From a checkpoint of a small transformer trained on Wikipedia.
Architecture: learned positions, tied embeddings, capped logits.
Each number is 200 + 30 x the weight over the matrix's rms, rounded and kept within 0 to 999. Layers, rows and columns count from 0.

# up: layer 2 MLP up, 384x96, rms 0.0755, rows 230-265, columns 0-95
# down: layer 2 MLP down (transposed), 384x96, rms 0.0759, rows 230-265, columns 0-95
up230,179,135,241,251,223,234,230,206,232,188,218,185,193,212,168,214,213,162,240,189,142,155,217,182,163,132,184,230,138,234,206,190,154,241,174,174,201,185,157,206,199,180,193,197,222,204,200,153,187,231,183,253,178,226,222,222,194,208,180,238,259,241,136,184,247,208,197,279,212,222,186,157,219,150,189,196,227,236,198,224,183,240,208,183,173,166,179,204,236,223,217,185,215,216,195,203
down230,217,193,196,124,223,187,222,213,160,182,281,189,181,233,211,174,214,216,242,188,165,254,219,232,184,210,229,216,146,206,201,228,183,220,179,282,203,203,215,179,176,213,178,159,241,184,231,211,238,157,204,195,211,200,114,233,207,219,160,206,218,212,165,210,197,182,152,153,204,248,175,226,214,229,168,226,215,182,132,169,161,153,206,204,160,230,194,208,199,196,252,203,193,152,243,155
up231,191,193,205,151,195,269,212,116,200,190,157,198,235,250,197,125,194,257,235,153,176,249,240,232,208,217,191,195,103,159,199,213,188,170,197,208,152,173,228,182,141,192,179,231,252,178,199,178,218,223,240,220,273,190,201,201,188,198,211,244,179,189,204,215,233,172,169,211,130,185,229,175,198,186,196,233,176,145,237,170,192,285,187,223,206,197,202,163,194,176,151,189,193,194,182,218
down231,194,204,177,201,179,166,183,164,169,150,208,215,211,219,199,221,155,128,160,183,160,111,171,185,214,160,140,211,191,138,204,215,236,239,164,226,173,221,210,209,241,169,205,274,189,137,179,197,181,185,205,213,143,232,225,189,197,178,203,193,204,233,273,177,181,215,227,225,166,209,151,179,166,184,229,195,194,191,219,202,204,170,174,231,206,196,159,265,195,141,245,249,191,152,191,266
up232,239,255,200,208,219,223,229,179,222,192,210,230,155,269,229,193,208,225,265,230,219,196,150,204,151,190,253,196,152,182,247,237,182,194,170,214,232,214,185,218,199,267,204,197,179,225,187,174,214,182,203,234,216,193,223,195,199,201,150,213,174,207,170,167,186,215,156,220,261,204,151,164,228,215,178,214,197,172,204,209,230,251,141,203,248,220,208,200,200,161,179,226,196,166,213,224
down232,256,171,175,190,150,197,169,178,201,172,249,235,209,200,220,171,222,162,224,191,201,235,176,155,230,205,211,183,191,250,202,201,183,172,269,184,155,208,221,158,191,195,166,199,231,165,197,225,177,210,228,205,207,219,242,221,254,273,197,202,230,221,191,165,216,189,231,192,172,165,198,108,231,227,215,189,199,211,211,203,180,219,219,210,183,167,197,192,210,227,209,148,227,217,144,190
up233,189,129,206,195,201,173,162,224,203,202,204,216,161,178,177,166,199,197,207,192,206,178,204,223,235,186,224,185,199,134,210,177,227,227,242,207,177,156,195,223,200,192,196,246,186,204,240,203,196,202,240,154,209,177,235,178,147,156,176,215,208,186,211,208,221,151,184,213,162,218,227,235,236,172,196,149,195,276,228,225,219,174,163,167,220,158,250,184,145,201,244,176,205,226,213,217
down233,204,192,181,139,230,188,175,189,207,189,215,197,148,235,225,201,215,195,222,176,222,172,211,189,204,265,157,173,213,217,188,220,198,194,156,181,197,233,313,209,175,256,187,173,210,183,194,210,158,189,161,197,243,190,206,179,232,182,210,181,242,173,187,184,162,243,205,192,189,167,217,204,206,256,191,201,206,216,239,159,172,230,200,216,215,200,140,183,188,238,203,183,149,252,215,167
up234,220,131,197,213,240,158,199,231,266,206,205,177,203,203,220,162,226,239,218,208,186,213,123,221,184,260,207,184,199,149,194,151,203,180,161,195,184,177,184,246,175,134,205,154,177,228,250,137,214,239,242,255,171,176,206,186,233,248,173,224,213,185,158,214,203,156,202,187,237,252,182,180,196,251,244,161,184,217,215,170,165,141,193,204,263,176,273,196,168,212,209,213,228,210,172,208
down234,193,192,234,212,214,189,189,165,236,216,180,156,196,237,160,238,163,172,207,171,199,201,213,213,178,151,250,237,219,180,158,246,237,190,197,181,142,223,196,224,229,170,258,193,207,171,162,186,212,147,202,249,194,251,201,246,216,179,192,147,248,186,233,163,178,158,166,259,166,237,196,142,184,229,228,167,174,179,185,174,201,212,215,222,206,234,160,198,189,166,170,189,153,243,220,153
up235,186,228,206,216,211,192,208,183,201,134,202,175,178,231,179,167,266,184,230,154,206,201,210,202,232,187,211,171,205,238,209,215,210,251,238,163,210,161,201,181,261,246,138,258,236,197,224,172,198,238,208,166,202,164,212,180,203,174,177,196,183,173,211,164,204,195,262,222,234,191,214,218,198,172,229,242,225,213,229,224,178,215,232,210,215,186,141,152,212,190,176,247,199,166,204,148
down235,210,157,203,207,221,217,151,240,164,254,211,159,192,154,198,169,182,198,188,203,213,216,183,196,151,203,203,236,217,185,226,166,209,153,188,255,214,247,202,194,124,176,272,167,171,136,159,216,154,205,182,208,198,222,211,188,209,181,163,184,191,207,192,211,209,202,152,203,194,201,243,194,203,187,162,150,191,203,183,223,185,230,174,146,207,195,257,216,213,229,211,113,210,212,200,177
up236,227,215,204,247,135,208,193,232,220,219,215,200,175,198,213,256,158,193,165,211,187,222,157,209,220,187,163,134,158,240,191,219,241,201,147,197,215,155,197,190,219,189,191,142,203,181,199,190,242,221,221,234,202,221,161,198,219,176,204,237,199,226,179,171,186,155,218,208,189,199,202,216,240,196,188,208,187,169,283,241,187,179,194,176,266,142,204,216,147,182,200,276,209,174,230,181
down236,221,125,248,155,183,164,185,215,178,257,225,259,230,243,220,205,214,203,199,193,227,210,209,206,170,209,225,215,183,176,205,189,181,172,247,190,168,232,132,187,236,221,198,131,243,143,192,143,158,163,197,180,233,216,212,178,215,231,209,217,230,151,205,281,222,248,195,211,213,231,221,167,164,189,214,238,255,224,107,218,214,160,170,241,206,196,193,160,170,218,197,163,158,162,237,217
up237,190,227,195,204,211,169,214,211,167,173,215,235,169,224,156,169,161,164,233,166,151,244,195,223,148,164,194,197,128,201,113,174,272,203,154,245,194,248,195,217,247,274,172,188,253,231,217,269,183,178,196,210,238,160,228,192,146,212,216,196,196,201,158,128,154,244,152,201,188,163,188,237,260,145,234,236,169,185,188,210,178,197,181,176,237,193,219,217,201,186,176,129,247,193,183,194
down237,209,198,244,180,161,247,231,152,192,258,192,258,205,170,115,234,221,125,184,195,224,175,259,274,219,202,205,203,253,193,187,254,150,183,195,214,208,182,179,179,192,187,137,187,246,144,209,172,198,218,238,157,203,226,286,192,188,225,157,195,168,246,216,207,143,212,183,242,212,211,126,171,176,262,233,234,227,214,199,197,247,200,256,204,144,172,129,171,210,216,205,226,209,223,256,210
up238,132,223,219,198,179,180,236,141,221,234,226,185,185,193,206,219,234,194,184,159,179,223,161,241,181,241,232,215,144,207,214,208,172,206,142,201,216,185,166,213,230,162,226,183,238,152,217,105,160,201,166,229,236,199,154,212,165,239,164,231,162,215,198,187,143,193,173,228,224,232,193,245,162,239,185,150,154,166,220,227,218,172,209,192,261,147,191,233,226,217,158,183,206,137,219,187
down238,265,144,201,236,183,226,197,242,222,194,185,208,205,208,151,156,185,207,200,192,216,249,191,157,239,188,195,156,232,176,172,213,210,186,242,186,155,197,192,175,204,261,153,181,183,159,186,247,216,239,222,153,137,182,247,166,234,210,234,213,215,201,179,216,231,199,204,176,205,192,217,214,247,186,201,259,190,200,210,197,174,215,220,213,188,249,230,180,203,157,194,201,208,219,211,208
up239,184,141,218,219,141,206,207,166,208,197,187,209,232,200,195,212,176,205,210,249,257,203,186,242,208,220,244,193,195,191,195,229,204,201,176,197,165,205,235,193,177,196,196,184,206,206,152,165,168,202,142,148,147,183,204,153,249,157,201,210,214,205,207,194,217,209,140,250,218,225,190,196,238,168,238,202,200,149,198,257,193,182,200,191,201,201,191,195,178,177,227,189,154,196,214,194
down239,171,256,198,179,239,195,162,169,179,216,219,216,193,213,211,156,247,205,205,174,166,225,197,159,233,198,209,182,141,194,221,161,208,166,172,189,197,177,170,233,194,244,223,184,209,222,190,223,185,144,234,199,222,190,195,183,157,250,182,167,215,210,201,209,198,175,224,161,127,192,207,202,192,161,143,146,161,243,217,186,162,193,193,231,218,183,188,202,203,181,198,226,235,206,209,242
up240,221,184,216,190,164,190,183,207,164,196,196,230,220,198,179,195,196,168,260,177,224,199,209,175,213,223,202,170,170,186,195,209,263,178,187,160,178,210,140,167,205,203,191,218,197,191,196,206,204,196,209,202,211,193,180,195,210,199,176,175,135,210,212,157,241,128,239,125,208,195,216,173,179,210,204,246,233,216,236,211,201,226,200,254,165,239,184,205,206,242,167,189,204,180,184,165
down240,202,191,185,237,227,232,164,194,264,212,211,260,194,209,218,222,158,206,202,191,223,204,198,236,231,179,224,223,237,179,216,220,201,240,207,198,203,204,175,179,182,175,191,235,235,191,198,192,218,172,198,170,151,232,179,211,193,269,207,187,221,219,212,213,222,216,195,225,275,247,193,225,206,192,214,230,188,185,173,206,236,239,209,215,212,197,240,244,148,170,222,223,249,201,184,194
up241,189,187,168,209,260,232,226,200,202,148,217,151,180,251,226,207,202,209,227,197,240,210,203,194,226,226,171,187,208,180,179,222,222,174,149,172,193,136,179,200,160,150,174,183,189,248,191,168,233,240,187,190,222,114,125,203,168,188,142,187,196,189,190,226,179,194,208,224,187,211,186,192,220,170,214,204,238,200,164,200,190,179,186,208,221,173,232,179,187,228,161,224,181,206,159,175
down241,171,192,223,172,220,202,191,227,231,160,202,163,157,223,221,196,191,204,230,191,223,184,213,187,198,206,178,202,214,198,217,193,245,221,198,217,209,177,224,215,182,209,210,234,208,217,196,210,211,204,177,207,192,233,235,252,184,211,219,161,235,210,225,164,214,190,224,160,174,233,175,198,193,195,209,165,197,230,174,176,190,192,255,173,245,245,200,162,232,196,213,163,183,241,162,199
up242,116,185,240,228,215,213,236,164,152,186,223,204,249,208,212,181,203,147,197,192,169,261,204,131,256,235,241,224,192,186,226,251,212,206,167,179,227,209,235,226,221,225,193,208,148,202,168,216,170,216,171,198,240,210,226,166,181,239,202,206,250,234,137,139,189,204,252,252,233,198,150,135,175,172,221,178,195,189,240,222,289,199,158,184,240,232,182,237,196,200,238,196,203,183,180,189
down242,229,192,137,184,198,162,175,206,270,203,161,201,199,196,208,215,220,193,243,212,189,156,235,256,196,226,229,166,188,198,199,177,224,206,229,219,205,221,154,191,229,228,273,211,210,235,208,192,236,195,181,165,183,211,162,193,193,167,176,234,153,201,139,184,180,179,225,164,209,197,252,232,186,182,211,178,228,234,178,230,168,237,223,182,173,184,246,158,164,206,188,185,197,204,184,203
up243,190,209,231,229,183,167,196,206,201,201,183,208,192,227,213,207,210,220,227,191,172,221,169,168,196,217,239,190,221,189,214,207,229,192,208,172,171,209,196,208,198,241,194,239,187,180,225,201,195,183,179,242,233,213,204,205,203,185,178,208,201,179,197,190,208,189,210,191,194,225,188,208,181,207,170,154,186,205,232,201,192,222,161,227,185,232,213,205,252,234,168,171,209,265,221,166
down243,185,210,190,213,228,246,173,239,236,201,207,186,199,181,245,236,197,212,167,155,193,178,193,203,228,182,185,199,200,258,229,207,184,194,174,209,196,183,193,211,168,209,226,199,174,179,176,230,203,212,213,218,265,169,164,230,161,183,218,271,234,194,179,235,171,241,186,210,181,185,197,204,236,190,225,209,257,224,188,206,146,187,196,159,172,129,256,223,176,148,202,175,191,206,224,236
up244,236,152,216,168,148,221,169,219,237,205,185,191,213,161,176,207,179,193,232,176,221,214,201,202,157,201,175,170,190,136,185,218,193,201,201,189,186,139,173,201,229,224,176,187,227,151,209,186,229,176,183,166,160,215,226,196,177,154,221,240,285,174,216,146,199,242,157,243,185,200,231,173,230,179,179,218,191,206,186,232,223,259,266,196,226,141,225,174,191,128,178,209,177,232,188,243
down244,202,170,179,205,272,189,203,206,143,184,212,209,215,225,199,204,150,178,176,158,229,205,191,213,227,220,241,182,185,212,208,202,209,204,212,234,228,204,216,186,181,188,168,235,193,186,192,227,205,262,235,214,178,231,239,191,207,213,153,173,210,188,214,174,180,179,208,235,201,176,220,269,191,199,226,186,175,123,155,234,153,235,170,201,168,198,178,173,181,238,167,223,232,152,246,230
up245,185,231,211,248,203,176,249,201,175,204,191,199,200,164,233,186,168,216,214,180,231,166,200,192,232,171,174,223,158,199,255,192,219,164,201,209,196,184,201,179,186,219,208,172,220,213,200,182,182,200,239,245,250,172,244,205,223,167,229,197,143,164,180,235,203,224,219,202,192,176,200,170,219,170,201,239,163,144,241,159,243,181,160,212,167,217,149,184,252,193,219,159,232,202,215,219
down245,210,218,197,181,279,182,120,217,232,153,210,246,182,242,193,217,202,223,273,241,207,197,241,204,215,212,247,171,235,207,235,210,231,177,233,163,214,216,225,210,205,203,205,191,207,187,241,207,209,185,186,136,138,204,203,178,216,215,185,222,213,236,214,189,233,204,222,184,216,214,180,183,210,272,175,196,250,235,174,193,190,259,230,207,216,227,238,213,159,180,165,193,197,186,191,204
up246,166,178,159,217,203,219,190,170,184,240,229,167,192,186,189,212,218,194,228,122,202,170,184,168,196,223,185,171,198,242,221,174,170,206,182,198,230,216,153,202,203,249,184,254,178,176,240,178,230,175,171,217,209,149,189,198,186,185,174,156,199,252,214,246,199,201,180,158,222,218,235,193,225,210,220,219,216,201,174,223,181,197,220,207,248,164,241,194,215,210,227,201,165,237,208,212
down246,198,196,198,202,232,190,214,198,231,171,176,195,184,181,185,238,182,179,244,249,179,152,199,224,209,152,171,183,195,186,238,257,208,255,205,228,200,236,226,252,201,149,232,186,229,217,215,228,232,253,195,213,194,171,194,210,172,209,215,221,217,217,209,200,211,186,241,206,156,154,229,217,225,210,193,209,199,213,202,143,210,163,177,191,219,236,157,203,184,179,196,228,167,190,199,236
up247,190,230,227,208,192,176,173,205,201,166,166,247,186,226,195,212,205,219,137,143,181,183,256,176,213,197,186,198,175,194,191,172,174,204,203,214,195,229,210,188,140,205,202,181,188,157,186,184,215,198,206,182,217,202,225,228,173,218,200,215,152,205,144,260,220,207,197,223,165,155,185,212,300,213,206,206,223,212,180,190,180,192,232,177,183,167,192,169,210,167,223,223,238,216,205,173
down247,177,180,189,163,214,220,195,181,151,201,184,178,234,187,178,267,182,170,175,203,219,175,211,263,216,209,215,185,219,255,173,184,207,171,209,212,191,152,168,214,188,234,178,205,188,212,181,217,155,235,211,162,206,158,140,176,216,219,196,196,195,194,192,182,158,198,162,217,271,203,201,216,159,185,189,197,223,194,177,243,210,185,236,176,202,224,259,155,168,139,251,176,187,185,167,211
up248,213,181,204,184,167,209,226,195,183,220,179,200,206,217,210,166,195,182,138,208,228,236,200,175,182,172,218,197,190,183,196,188,209,189,208,190,191,262,199,210,182,192,243,181,148,184,171,215,187,207,212,172,202,181,243,184,218,183,215,212,185,228,198,216,175,146,224,181,205,135,192,162,200,193,183,215,178,212,253,224,209,171,163,184,144,213,224,216,197,134,272,200,195,189,216,195
down248,213,202,231,210,199,179,169,204,194,215,187,231,177,200,217,172,215,191,182,197,201,216,177,221,202,206,232,182,201,182,216,204,199,223,176,173,177,190,159,182,199,215,197,219,219,197,188,211,152,190,186,201,197,217,193,182,212,199,215,220,211,196,189,209,201,240,183,209,254,219,220,198,225,206,200,210,216,187,246,181,221,215,188,182,207,232,208,210,218,196,203,204,226,230,206,206
up249,264,156,180,196,183,147,189,221,234,206,228,186,182,194,165,192,182,193,232,144,216,189,166,196,228,200,172,159,175,149,161,263,183,246,193,193,216,246,234,227,193,194,261,168,226,168,194,198,227,176,196,208,201,205,227,131,214,218,229,207,245,237,190,172,198,222,256,159,230,177,231,172,225,205,229,229,160,217,192,161,197,182,208,223,210,196,195,156,187,177,219,171,199,174,220,204
down249,181,195,192,185,187,253,189,174,212,203,195,209,202,198,208,173,227,182,171,203,188,197,166,214,177,188,212,223,193,142,182,133,226,162,220,253,190,157,183,201,227,205,185,237,214,168,198,187,166,195,189,199,205,189,181,193,133,188,204,186,169,216,199,192,186,139,168,256,173,210,207,243,169,179,175,167,227,204,208,230,196,186,190,179,222,202,176,221,189,210,187,216,191,220,210,187
up250,180,197,189,171,213,194,232,206,175,191,165,195,203,221,211,188,200,217,226,177,222,192,219,200,184,201,174,219,209,149,213,227,194,179,216,195,202,194,224,204,206,209,228,208,168,225,182,216,232,161,232,164,213,193,192,200,163,170,186,189,205,181,199,215,205,214,182,245,210,198,150,148,259,203,229,204,202,166,221,162,242,196,170,249,202,221,225,179,165,207,212,246,138,195,214,263
down250,215,172,172,197,214,196,196,211,211,158,205,172,176,180,211,218,196,192,193,213,217,204,222,215,226,186,171,200,213,210,210,205,201,189,207,198,204,173,168,172,193,218,175,226,184,217,246,209,196,209,171,187,230,191,236,213,217,173,221,208,180,223,204,195,205,204,216,208,182,224,238,188,208,163,188,203,222,177,219,183,144,249,189,211,190,168,184,218,221,200,184,207,250,223,175,185
up251,199,205,223,205,257,184,219,226,210,216,220,195,229,193,202,214,173,133,242,223,197,230,207,198,211,238,189,173,211,176,230,229,225,162,196,154,214,185,138,234,163,184,169,194,216,176,151,182,169,211,184,182,213,222,166,153,156,150,155,192,165,198,198,160,226,249,215,197,190,270,213,193,120,256,181,214,225,243,169,185,182,224,242,242,217,267,255,219,187,212,182,152,265,203,164,219
down251,106,231,194,247,161,253,201,165,181,213,200,197,237,183,197,199,175,169,175,197,256,262,220,241,249,222,164,214,185,205,219,195,176,208,236,237,212,223,181,202,210,208,243,166,200,283,181,170,185,179,213,214,205,184,225,197,267,214,217,199,153,220,271,148,172,239,190,226,138,215,198,159,143,176,228,209,174,172,184,199,260,185,213,223,193,240,197,231,256,147,285,211,177,159,226,158
up252,186,167,183,214,189,196,254,158,197,170,195,194,234,201,180,156,244,226,210,133,212,201,184,185,186,211,221,200,181,133,209,204,166,165,174,181,258,180,208,215,174,213,216,183,193,196,180,184,171,214,243,188,168,195,165,160,218,172,227,290,201,223,227,207,240,167,198,199,219,209,183,202,215,150,204,134,199,162,228,235,231,233,174,212,223,191,210,218,191,198,241,246,164,186,216,192
down252,213,197,234,216,193,254,173,185,139,216,183,184,213,190,210,228,136,211,207,195,177,210,181,257,230,235,205,220,187,207,121,168,201,209,183,161,184,145,178,180,195,209,200,174,203,168,231,220,210,215,234,212,167,227,176,208,159,187,199,190,200,190,230,175,174,220,205,198,200,222,181,208,193,230,196,182,186,191,212,177,229,191,162,148,216,205,182,165,186,202,181,156,222,162,192,228
up253,219,158,241,170,200,177,227,131,214,156,188,196,241,199,219,183,200,201,247,220,221,257,222,142,197,190,178,197,207,100,204,203,219,243,190,222,199,191,205,206,170,172,161,221,248,185,224,214,175,202,166,259,199,211,193,180,207,197,220,185,220,179,197,196,151,220,203,174,208,253,137,139,181,199,175,200,221,171,223,221,201,178,201,213,202,196,195,262,182,208,218,162,208,201,212,227
down253,197,266,191,240,203,218,178,187,202,204,228,209,177,147,252,222,204,218,194,224,179,175,206,241,218,236,196,194,126,246,204,238,194,195,259,211,169,182,189,198,189,203,241,185,200,231,181,204,216,210,174,156,218,203,166,193,238,191,209,241,159,162,149,199,222,162,251,194,242,179,231,245,208,180,215,243,184,208,164,200,209,184,202,165,240,180,204,167,189,177,179,192,241,141,218,180
up254,140,187,205,211,156,262,210,213,207,183,259,218,235,195,223,290,208,181,195,158,231,178,174,148,239,243,138,184,205,263,203,204,218,208,234,242,229,162,205,203,229,192,201,156,178,204,215,198,230,238,227,262,206,209,211,244,179,224,155,179,213,212,193,183,260,171,145,200,183,205,159,160,186,233,201,225,231,183,151,184,164,199,234,220,247,200,215,195,182,241,226,178,199,211,209,226
down254,180,223,164,275,255,167,169,275,253,179,232,174,194,234,165,209,220,213,210,228,198,207,183,212,195,198,166,218,218,231,219,179,257,128,160,188,216,188,268,187,240,239,206,198,206,230,152,195,215,148,215,224,257,216,200,188,242,192,175,211,247,212,203,196,187,199,193,241,159,236,202,242,252,148,237,129,240,233,170,211,190,208,237,199,218,150,205,210,171,248,214,159,167,205,171,203
up255,232,243,219,241,231,228,225,200,188,162,162,240,175,156,149,159,213,238,199,169,192,229,189,224,213,216,236,156,157,193,219,182,153,213,206,119,243,240,183,194,181,247,246,226,243,145,155,183,214,240,194,195,152,191,232,166,181,192,176,213,189,170,193,212,158,200,203,141,227,218,139,234,228,195,111,154,160,193,218,140,153,181,205,230,230,195,222,225,213,190,193,195,185,184,241,213
down255,182,278,218,178,203,204,223,179,189,203,155,178,203,217,252,245,138,283,201,172,220,172,228,222,260,168,206,208,136,179,169,176,227,148,172,249,186,229,176,172,190,200,212,144,183,205,209,208,188,174,187,191,202,201,159,203,192,199,215,150,184,181,173,236,240,187,226,237,247,201,224,225,258,187,244,253,180,216,147,235,209,172,177,173,247,203,193,172,252,216,163,201,254,173,155,179
up256,109,243,216,206,202,208,211,160,211,212,220,200,232,195,178,169,219,194,196,143,195,268,251,203,248,187,204,194,140,145,190,207,188,196,175,156,154,156,239,116,109,224,239,192,244,198,195,191,158,231,211,303,177,183,194,202,237,186,129,187,212,219,178,204,195,158,241,217,249,172,218,200,220,207,183,241,182,177,242,219,257,232,208,262,224,195,188,182,170,120,136,228,195,115,208,187
down256,234,176,239,175,218,208,237,182,256,192,248,257,195,178,189,246,206,216,265,188,236,136,237,206,201,174,155,227,223,217,204,192,232,205,204,251,173,163,199,143,152,151,171,228,189,143,207,196,215,225,208,205,152,262,262,228,173,229,180,249,170,218,213,254,195,257,235,215,71,195,185,143,197,212,214,207,174,222,169,199,183,112,221,255,100,205,201,200,212,167,174,241,238,162,212,261
up257,191,172,233,174,236,221,230,157,254,212,242,214,217,246,219,156,207,192,208,125,217,257,218,157,172,267,192,149,160,116,185,191,213,242,236,204,154,195,206,226,182,186,186,210,186,196,249,199,142,230,174,230,210,141,249,238,227,166,159,216,222,190,184,185,207,234,249,147,215,210,240,146,136,212,193,151,166,220,226,192,256,214,176,221,216,257,205,162,217,171,147,197,206,258,196,209
down257,199,202,225,222,251,190,222,170,199,214,197,267,167,203,141,233,118,213,218,208,210,195,203,244,247,214,157,196,158,198,210,244,176,146,132,202,204,215,219,204,212,129,231,234,172,132,263,156,204,243,208,181,271,205,167,185,200,169,206,178,217,187,185,232,222,221,195,169,217,224,171,218,206,213,207,245,199,243,205,195,167,160,209,233,214,184,153,231,202,198,206,176,151,258,178,214
up258,247,204,203,245,202,228,135,166,287,181,239,238,222,179,203,255,220,198,164,189,159,230,160,219,185,187,160,215,171,176,237,175,215,289,208,271,170,170,210,265,170,196,224,164,252,166,251,191,177,251,160,227,189,229,195,154,188,142,170,231,217,139,206,209,253,143,232,224,176,168,260,155,186,147,161,204,260,164,233,171,236,199,197,165,248,159,242,210,180,138,164,233,209,128,177,215
down258,185,169,212,218,147,225,221,182,144,270,224,236,248,181,212,194,161,196,232,186,181,201,215,204,217,194,222,183,202,225,112,205,149,173,173,166,227,201,183,213,251,148,205,186,165,143,229,168,174,154,227,155,209,194,156,152,199,229,226,190,196,183,114,199,185,205,153,238,219,236,121,173,199,259,179,247,171,228,186,238,194,228,220,169,217,192,225,201,200,227,196,169,198,277,211,203
up259,146,216,127,256,171,200,201,214,208,200,152,198,187,172,148,173,200,193,268,131,205,187,257,188,251,142,254,240,218,194,165,192,233,195,231,128,251,241,203,186,196,225,123,222,233,192,255,199,224,208,239,177,198,163,180,173,249,148,219,174,183,267,204,221,199,201,164,242,151,209,220,248,229,163,204,191,198,217,205,186,198,215,225,177,234,195,265,182,205,249,249,179,165,233,213,185
down259,229,146,253,233,229,134,154,182,163,197,206,215,248,204,197,216,193,233,191,223,212,208,195,161,136,166,198,109,244,238,148,233,238,207,172,185,183,145,249,227,195,225,253,206,188,201,177,198,180,172,161,239,192,259,215,225,181,197,163,182,159,174,225,138,249,163,217,196,178,194,174,192,205,199,232,176,192,148,216,171,212,218,236,185,186,210,139,187,173,158,165,194,204,197,281,188
up260,180,268,194,216,173,182,160,205,200,206,183,202,197,216,147,208,151,177,233,180,210,121,203,238,188,229,232,213,162,201,181,236,218,241,205,171,157,188,176,218,205,177,158,212,178,205,182,203,198,171,198,209,216,199,194,177,189,204,234,222,162,217,244,230,236,197,192,189,254,213,205,167,193,169,236,260,158,153,210,210,165,220,210,165,208,192,217,171,191,205,196,165,238,201,184,211
down260,191,148,215,140,231,206,201,206,219,168,207,196,230,181,175,202,172,220,184,179,186,262,155,145,180,163,202,195,183,152,171,160,238,173,213,183,188,223,226,250,209,246,206,186,219,206,240,224,209,201,220,185,217,199,197,242,238,202,225,217,224,172,230,161,196,209,215,180,152,187,188,221,218,197,187,171,221,215,211,196,205,222,198,230,206,186,166,207,199,208,240,245,196,198,230,211
up261,177,217,200,276,262,240,232,188,191,225,172,245,227,134,144,216,196,167,207,201,162,185,188,243,248,213,216,171,179,200,210,162,219,191,224,171,197,171,182,193,179,166,236,230,200,197,184,246,210,212,236,229,207,198,201,146,183,143,139,187,199,188,189,254,193,179,228,221,182,299,157,212,215,137,166,223,206,190,238,252,187,209,177,204,202,201,188,160,243,204,171,186,181,160,187,169
down261,205,142,186,230,233,222,216,198,178,202,213,202,152,205,208,188,162,187,168,247,195,240,205,223,209,245,231,199,182,179,199,299,224,147,194,179,193,205,171,134,240,225,138,219,216,199,213,189,212,186,216,195,203,155,185,231,211,265,174,180,187,255,163,170,120,207,210,133,266,179,231,181,194,177,216,199,210,199,181,209,171,172,180,198,246,162,209,186,190,170,180,203,192,208,228,249
up262,235,240,171,174,214,199,152,164,175,181,208,217,207,226,148,210,214,214,187,235,182,204,184,213,201,172,239,179,200,234,240,212,200,208,148,186,174,175,201,197,232,179,238,222,204,230,232,216,189,213,226,227,212,196,216,203,196,179,160,186,184,190,180,149,208,213,199,251,247,240,205,235,179,224,176,202,218,235,203,228,132,182,238,214,204,172,185,184,131,240,174,207,189,216,190,197
down262,217,160,211,167,184,196,212,205,199,202,166,170,179,156,254,199,176,181,187,188,224,218,189,191,199,191,207,190,200,246,161,203,162,199,192,217,188,196,190,228,156,206,171,168,184,159,211,179,214,161,187,170,228,179,158,194,221,227,181,173,198,184,218,183,212,209,193,136,153,181,227,196,199,227,176,199,224,173,159,169,219,208,158,180,209,180,185,133,193,163,221,193,209,157,190,167
up263,227,222,207,225,229,142,225,188,168,194,215,246,238,157,172,172,194,214,196,193,199,171,206,230,128,250,191,175,228,218,199,221,250,126,193,180,200,182,186,210,172,232,178,179,182,226,236,261,179,196,242,186,249,192,224,181,199,191,154,212,194,209,195,161,152,232,181,188,174,250,162,173,205,227,214,177,157,234,178,226,214,233,188,184,223,290,237,165,210,232,150,159,273,160,167,170
down263,217,235,200,238,249,232,220,136,180,270,240,266,174,202,202,206,187,224,217,207,175,221,185,190,213,211,182,228,191,193,219,203,205,179,241,210,236,184,183,188,252,146,237,191,194,186,259,178,186,193,196,187,216,183,218,191,232,267,251,190,229,166,158,208,251,175,188,187,249,205,143,205,232,225,174,182,220,142,195,188,226,167,201,223,206,201,197,288,186,147,166,219,161,242,215,174
up264,185,194,229,249,206,209,138,144,220,142,160,225,235,201,205,251,215,241,163,179,232,231,199,212,232,192,199,211,238,220,160,186,211,197,234,197,147,186,177,124,164,220,195,179,227,174,271,224,166,240,218,169,197,173,226,208,216,217,181,125,183,191,166,187,224,226,212,215,127,207,173,205,173,246,202,201,201,213,172,261,177,249,211,181,266,148,192,168,143,173,146,206,152,198,189,182
down264,150,250,173,202,192,166,233,187,177,221,208,179,177,199,215,188,152,195,181,209,227,167,181,187,126,207,200,208,187,227,218,172,177,201,187,208,230,219,180,281,242,167,189,203,152,248,149,188,265,205,170,218,172,236,243,265,172,181,169,245,233,177,208,148,160,162,170,221,235,174,196,182,186,137,148,193,246,174,159,153,227,193,223,156,163,227,214,158,258,166,238,180,233,183,205,189
up265,168,209,204,207,180,141,158,152,250,211,241,232,192,234,189,205,227,215,251,223,198,181,222,242,244,220,242,181,206,185,216,224,204,173,184,116,155,211,176,189,217,200,185,196,170,218,185,231,188,222,198,170,171,154,201,227,265,187,139,203,230,212,232,154,208,150,164,185,268,189,180,191,201,222,215,180,159,207,256,212,203,236,147,173,190,258,177,150,186,241,187,186,188,216,188,198
down265,231,205,163,199,246,181,236,218,152,217,199,197,251,216,159,148,208,223,225,173,186,221,137,184,216,194,196,191,219,180,197,172,233,222,195,261,168,203,206,216,194,189,185,188,261,177,172,256,189,209,171,204,188,260,229,213,213,237,217,192,140,206,218,205,185,240,246,179,145,203,194,218,186,161,211,190,229,196,170,212,155,176,221,218,193,216,181,205,199,208,207,199,202,213,190,261